Part of a small language model's weights.
Size: 9 layers, width 128, 2 heads of 64, MLP 768 tanh GELU, vocabulary 1024.
Architecture: LayerNorm before each block, rotary positions, no biases in attention or MLP, untied embeddings.
Training: 84M tokens, 5156 steps.
Each number is 50 + 10 x the weight over its row's rms, rounded and kept within 0 to 99. Layers, rows and columns count from 0. The size before them is the row's rms in percent of the matrix's.

# layer 3 MLP up, 768x128, rms 0.229, rows 363-388, columns 64-127
096:57 52 52 60 71 57 70 57 67 42 49 60 43 41 67 55 60 60 52 42 61 28 56 51 59 36 52 68 29 37 62 53 65 46 40 55 51 48 44 53 47 56 45 47 53 55 56 56 59 58 70 50 48 56 62 52 53 52 44 61 43 48 43 62
108:57 32 39 53 41 65 39 38 59 43 43 33 45 40 51 55 56 59 35 43 30 47 47 54 52 56 60 59 56 49 41 43 51 51 56 46 30 39 61 70 40 34 56 31 51 51 58 50 58 60 39 63 59 39 66 60 51 57 46 69 50 68 35 44
097:67 57 41 43 61 62 41 42 23 50 40 46 41 61 41 55 82 57 51 56 59 45 42 31 58 50 46 50 36 54 64 43 43 42 35 70 57 45 43 51 42 62 66 53 41 50 64 44 64 62 46 38 55 52 45 44 50 70 57 40 47 33 48 51
103:51 69 42 53 43 58 55 52 62 27 64 44 55 34 67 47 54 44 53 45 55 42 55 32 37 54 62 53 41 37 58 56 32 57 60 60 51 53 44 39 58 55 53 59 48 57 58 52 53 59 65 57 61 33 50 50 64 55 23 42 60 42 44 62
103:53 39 31 44 52 48 40 77 45 56 43 35 46 55 61 62 33 61 45 37 41 39 54 39 62 55 45 55 60 60 44 62 34 50 54 48 55 37 47 43 60 49 51 33 47 38 43 42 49 47 56 46 53 51 53 55 61 46 72 67 28 49 47 54
101:59 63 36 34 51 53 43 51 58 51 55 54 66 61 46 62 58 43 58 58 62 40 49 44 55 51 49 60 55 52 51 41 43 67 46 42 42 55 39 48 64 58 47 55 47 42 43 49 45 62 55 53 50 49 52 60 72 77 49 63 53 37 52 38
095:32 33 64 42 48 45 54 66 57 60 51 52 44 52 68 32 46 48 42 56 57 54 50 35 39 44 33 46 45 38 32 53 60 45 49 37 36 47 23 59 53 55 52 54 36 61 50 37 58 35 46 52 38 67 59 59 69 51 50 52 60 53 68 28
102:57 48 55 41 48 56 62 60 42 85 50 57 38 63 38 46 71 40 51 51 56 81 63 44 54 48 54 48 35 41 45 48 50 57 53 46 32 54 44 48 57 49 51 50 51 57 63 55 50 50 53 55 30 43 37 57 47 64 58 37 53 50 40 41
104:24 53 55 47 69 51 40 52 42 57 42 36 57 56 53 49 73 71 38 37 59 44 40 37 52 49 41 54 67 54 53 46 38 55 27 58 62 50 51 45 60 45 49 58 44 38 49 50 44 50 60 41 56 57 53 60 41 43 63 46 43 50 65 40
095:43 46 49 51 49 62 37 33 44 43 54 56 63 53 53 50 51 48 48 54 57 53 53 44 43 52 72 60 63 53 58 61 53 41 46 55 15 45 64 52 48 34 63 49 55 57 50 48 43 48 30 65 36 29 46 57 43 42 49 42 51 47 54 47
087:39 53 48 54 50 38 72 53 58 45 34 60 41 53 62 54 67 45 35 52 37 34 57 33 56 34 50 53 48 72 59 37 52 49 51 54 40 42 37 62 33 37 48 51 52 39 46 48 35 56 49 37 45 63 57 56 62 61 77 43 53 53 50 48
084:55 48 52 48 50 28 32 38 56 51 35 49 65 55 51 53 44 46 56 52 50 45 48 36 41 47 59 22 42 62 54 43 46 64 42 65 46 36 53 51 44 33 60 38 40 61 56 68 48 52 51 57 47 28 55 57 55 29 36 50 62 54 38 46
093:40 53 41 44 45 38 51 37 61 31 44 28 49 39 58 38 64 48 52 45 39 47 41 51 52 47 41 44 58 43 36 41 62 59 30 53 42 53 54 55 61 48 53 62 56 58 58 60 63 40 37 56 68 56 49 82 65 48 51 60 48 39 54 54
099:49 50 64 37 53 54 39 52 63 55 55 72 55 62 55 64 49 52 52 68 52 41 45 45 40 63 49 43 46 45 78 49 51 54 44 39 65 38 67 48 47 34 45 47 51 61 61 72 36 50 42 46 40 42 45 43 56 61 46 72 59 47 55 40
087:42 70 63 47 40 62 52 47 30 52 71 28 44 53 56 50 33 41 39 37 49 37 51 54 66 79 58 43 49 41 73 59 46 42 58 49 58 66 49 47 66 40 55 58 37 65 40 42 48 52 48 59 43 46 41 60 51 42 47 43 46 46 56 59
106:44 46 46 47 46 44 24 56 39 55 61 32 46 44 30 61 73 58 33 65 48 56 45 48 42 50 49 49 63 52 43 50 47 49 47 67 33 50 34 46 39 55 49 62 44 55 45 58 55 53 50 45 50 55 63 55 43 55 42 67 47 49 56 45
097:48 42 59 45 36 57 53 49 44 31 54 57 53 48 65 50 56 37 52 55 44 55 42 57 45 44 52 47 63 52 46 30 22 55 42 51 56 59 52 47 61 41 43 42 59 45 47 42 59 54 52 40 60 58 47 48 62 27 43 59 64 64 67 58
100:54 43 55 71 41 56 39 34 48 48 62 54 43 67 69 67 62 33 58 46 58 55 48 45 34 62 58 66 41 55 43 59 36 53 62 46 60 37 48 53 33 56 49 48 61 49 50 38 57 57 37 64 53 52 73 58 42 58 51 56 58 43 64 47
106:53 34 62 52 42 54 27 59 73 50 38 51 60 70 47 45 57 21 48 41 56 57 37 46 48 49 65 72 52 64 42 38 43 47 50 52 41 39 44 59 52 60 46 61 51 45 58 59 53 37 54 64 61 48 55 35 51 60 52 53 54 34 58 57
111:39 59 55 60 35 48 25 38 47 60 57 40 35 64 53 58 44 57 57 66 67 66 54 66 51 58 53 47 49 35 54 50 47 58 36 58 43 27 54 42 46 64 56 30 52 56 29 51 55 66 45 47 57 51 59 59 33 60 58 47 48 31 59 52
099:49 51 47 33 52 58 43 65 48 50 40 71 57 45 56 53 61 35 40 28 54 41 63 68 37 34 43 36 44 44 37 53 48 51 51 49 47 43 57 22 73 43 50 48 36 55 56 42 51 45 42 50 40 55 68 37 44 54 41 62 49 54 51 71
097:39 52 39 36 49 58 40 43 51 59 31 56 59 61 42 35 70 43 49 38 66 50 53 68 49 56 50 52 54 33 47 32 48 73 57 62 66 58 51 52 37 45 47 39 58 46 49 46 46 51 54 55 48 50 49 52 46 42 32 43 58 44 49 56
103:58 57 68 65 38 55 43 50 53 55 49 54 55 57 67 40 67 55 50 42 46 48 62 68 44 41 37 56 35 53 20 49 53 49 55 34 61 50 41 49 49 52 52 50 60 56 40 32 43 43 45 52 59 48 51 61 22 47 64 61 29 53 38 36
100:38 61 47 46 63 45 60 48 44 33 54 59 53 37 55 59 50 47 71 49 35 52 52 48 45 58 58 53 46 66 53 45 51 46 53 58 54 51 50 62 50 53 62 54 46 53 49 51 56 52 55 67 75 43 34 42 58 47 42 41 48 37 52 26
102:44 58 40 46 25 38 36 61 48 62 52 54 42 48 65 32 55 53 62 37 58 45 50 43 54 43 62 45 40 63 52 43 51 53 69 41 39 77 50 59 59 34 59 64 46 48 63 46 53 49 50 51 51 50 44 53 42 68 45 40 44 43 46 56
076:33 58 48 47 49 66 65 58 51 46 46 46 53 47 47 55 58 46 33 32 82 51 45 53 62 53 59 55 40 56 51 52 60 48 64 60 62 53 55 35 55 44 66 63 55 48 32 49 59 63 35 65 43 49 58 44 72 36 55 33 47 42 47 46
# layer 3 MLP down (transposed), 768x128, rms 0.215, rows 363-387, columns 64-127
095:56 51 50 48 46 41 21 42 45 68 56 47 67 60 54 49 51 39 58 55 47 69 51 54 51 60 46 57 49 44 37 52 41 57 54 57 60 30 50 52 48 70 32 58 60 66 61 56 49 54 41 66 47 52 52 67 67 55 54 27 55 41 59 48
099:56 50 33 25 53 38 63 65 33 45 39 65 38 40 41 71 66 43 51 40 43 47 49 47 55 32 70 31 54 69 30 55 49 36 50 51 51 64 69 62 49 47 44 57 51 51 42 47 54 43 59 60 36 55 56 51 49 36 58 59 49 61 43 55
099:59 60 44 50 47 69 45 44 51 56 51 62 54 62 46 45 52 58 52 61 44 63 59 56 57 32 55 69 70 47 51 45 46 49 58 51 68 40 37 46 51 55 44 45 44 33 41 55 54 44 45 51 58 37 53 45 53 48 40 60 76 66 51 52
099:35 36 62 49 42 62 48 50 65 33 38 60 61 68 46 54 73 56 48 48 55 33 51 48 44 45 45 29 54 52 53 54 57 66 38 42 49 59 59 34 45 46 42 55 54 55 62 56 64 49 51 50 42 48 39 49 58 32 47 75 37 49 50 48
089:66 51 50 40 52 33 65 44 37 38 45 44 59 59 45 46 67 49 47 54 45 66 41 49 44 55 38 50 39 63 53 62 40 63 40 68 67 35 57 28 47 44 52 52 34 64 58 46 26 56 61 68 48 52 59 52 53 36 40 43 47 51 60 63
093:62 58 52 53 47 48 48 54 47 16 51 44 51 42 41 52 49 31 30 46 52 51 56 39 61 50 44 43 47 53 56 57 63 49 40 50 41 52 41 34 45 42 71 59 43 33 60 44 52 51 42 55 50 53 56 47 51 28 55 68 58 54 53 75
099:39 50 70 44 62 69 60 39 61 53 54 65 46 50 47 48 37 50 39 47 39 34 38 48 58 65 48 38 40 52 48 53 36 40 45 48 61 53 54 58 64 53 59 55 43 62 52 54 43 42 67 43 47 57 49 52 58 51 46 56 67 54 41 55
108:47 43 43 41 20 40 54 69 42 35 54 44 52 70 42 42 53 54 42 38 61 64 61 59 42 39 41 42 47 57 40 47 45 47 46 66 46 57 30 57 64 47 48 70 54 54 37 37 55 41 52 37 64 53 50 52 32 54 62 59 68 48 58 43
092:68 48 47 45 33 41 46 46 40 39 40 43 65 50 41 39 58 45 49 56 44 47 67 53 47 54 45 52 60 49 47 47 49 61 47 36 57 53 21 48 42 61 49 50 50 56 54 31 52 50 42 37 34 38 48 44 46 44 51 68 46 58 66 48
105:41 75 34 41 53 48 54 54 42 47 30 71 51 47 48 50 55 57 44 43 43 48 46 52 60 44 51 49 56 47 61 45 60 42 54 61 37 49 41 50 45 47 48 54 43 59 31 39 44 40 47 53 38 41 67 54 49 39 67 64 60 56 45 53
101:42 45 40 46 56 39 60 26 52 54 31 50 55 60 45 36 60 41 35 40 30 67 47 50 67 52 58 51 47 53 50 72 48 51 36 62 60 54 53 50 59 64 36 61 46 39 38 48 41 53 52 37 67 55 55 58 61 45 35 38 28 56 49 57
107:41 46 68 49 57 47 46 63 40 65 64 63 32 44 64 56 55 69 49 45 53 37 50 37 32 45 52 39 45 29 53 50 54 40 51 61 47 58 54 37 50 42 49 32 48 56 70 46 50 59 32 50 48 45 58 54 40 46 59 46 51 59 38 46
099:48 55 62 51 52 53 60 42 40 52 52 66 56 48 54 57 73 57 64 49 61 52 66 40 56 51 51 36 41 45 40 37 58 60 62 33 63 59 51 61 40 49 51 47 61 38 62 52 67 51 50 72 40 36 53 57 48 52 43 38 54 48 52 34
099:55 58 62 46 48 54 46 59 56 48 58 30 71 39 51 50 67 61 53 46 66 42 56 63 33 49 58 77 53 49 62 60 38 44 48 36 51 50 51 65 46 52 37 55 53 54 66 45 42 50 54 55 40 54 50 33 40 41 51 33 41 33 47 42
103:52 60 36 40 48 56 41 50 45 66 48 41 73 58 49 82 27 40 32 58 64 57 43 60 50 50 39 53 53 42 76 50 57 52 49 55 58 56 40 37 54 61 62 40 58 58 52 54 51 61 46 51 76 55 51 46 35 54 50 55 34 31 58 52
111:55 53 54 30 64 50 53 45 54 46 45 59 52 51 47 54 29 55 42 32 60 42 51 40 37 47 39 73 48 42 45 40 58 46 37 68 61 47 51 65 50 40 48 67 50 53 58 45 61 38 50 60 75 52 31 51 34 58 34 66 47 59 42 54
095:45 41 66 44 65 57 55 64 45 54 38 34 62 43 40 54 29 46 58 51 49 38 43 37 46 41 57 49 48 46 50 57 55 30 51 51 55 55 67 47 40 45 64 52 54 48 49 55 47 40 40 22 26 59 55 58 44 61 42 52 48 55 65 54
112:58 62 48 63 52 45 47 38 56 46 47 60 49 53 56 41 52 40 49 34 40 55 36 55 42 50 54 54 43 53 49 26 46 50 51 46 50 60 38 42 41 43 33 58 61 58 40 57 38 59 38 45 61 47 54 61 57 61 18 56 31 48 41 54
112:53 56 51 63 37 66 48 46 57 26 31 38 52 58 49 43 41 60 35 55 61 56 49 46 55 46 64 62 55 38 47 55 48 48 35 55 44 56 48 50 54 56 57 52 46 51 41 52 50 60 34 53 61 71 52 43 41 52 65 42 82 33 46 52
108:60 30 34 58 44 57 61 43 46 45 42 52 64 65 55 52 66 39 55 29 47 65 54 63 58 62 43 56 49 49 51 56 39 63 51 42 59 58 54 37 50 43 53 59 32 25 43 46 49 52 51 51 67 58 55 46 45 39 56 51 12 23 50 35
105:54 40 53 54 57 43 55 60 60 41 40 41 53 36 43 57 51 37 56 40 55 53 54 54 67 38 62 21 63 51 48 51 48 55 37 39 43 54 46 56 24 59 38 57 50 44 49 66 67 66 46 49 38 56 49 42 68 43 59 58 68 53 51 55
092:30 30 64 52 66 47 56 44 62 43 61 24 71 38 46 51 34 48 45 65 56 34 51 43 53 45 47 44 40 51 56 64 58 54 67 58 49 53 54 60 55 58 48 47 48 70 61 39 53 50 43 37 43 53 41 55 73 57 46 65 46 51 51 56
093:37 49 42 49 47 40 58 39 49 36 49 43 48 53 38 31 42 62 60 44 62 43 48 55 77 47 25 35 54 55 37 38 46 42 64 59 59 56 51 55 63 60 40 42 56 62 34 53 55 43 66 51 64 52 43 38 63 52 48 60 53 43 57 55
101:50 44 60 59 33 42 59 37 67 54 50 66 35 40 45 72 40 55 53 45 34 59 56 63 68 46 54 50 57 58 33 63 30 44 60 53 53 29 49 53 45 69 67 56 49 58 58 49 38 53 40 55 58 53 45 34 45 56 53 52 75 59 50 70
091:37 56 52 38 56 39 51 55 30 49 43 45 48 61 35 69 52 58 40 57 49 65 35 49 43 46 42 24 48 50 34 64 35 38 45 50 54 48 55 55 38 60 39 33 51 57 49 47 46 62 76 53 47 41 54 52 42 35 35 59 41 58 52 38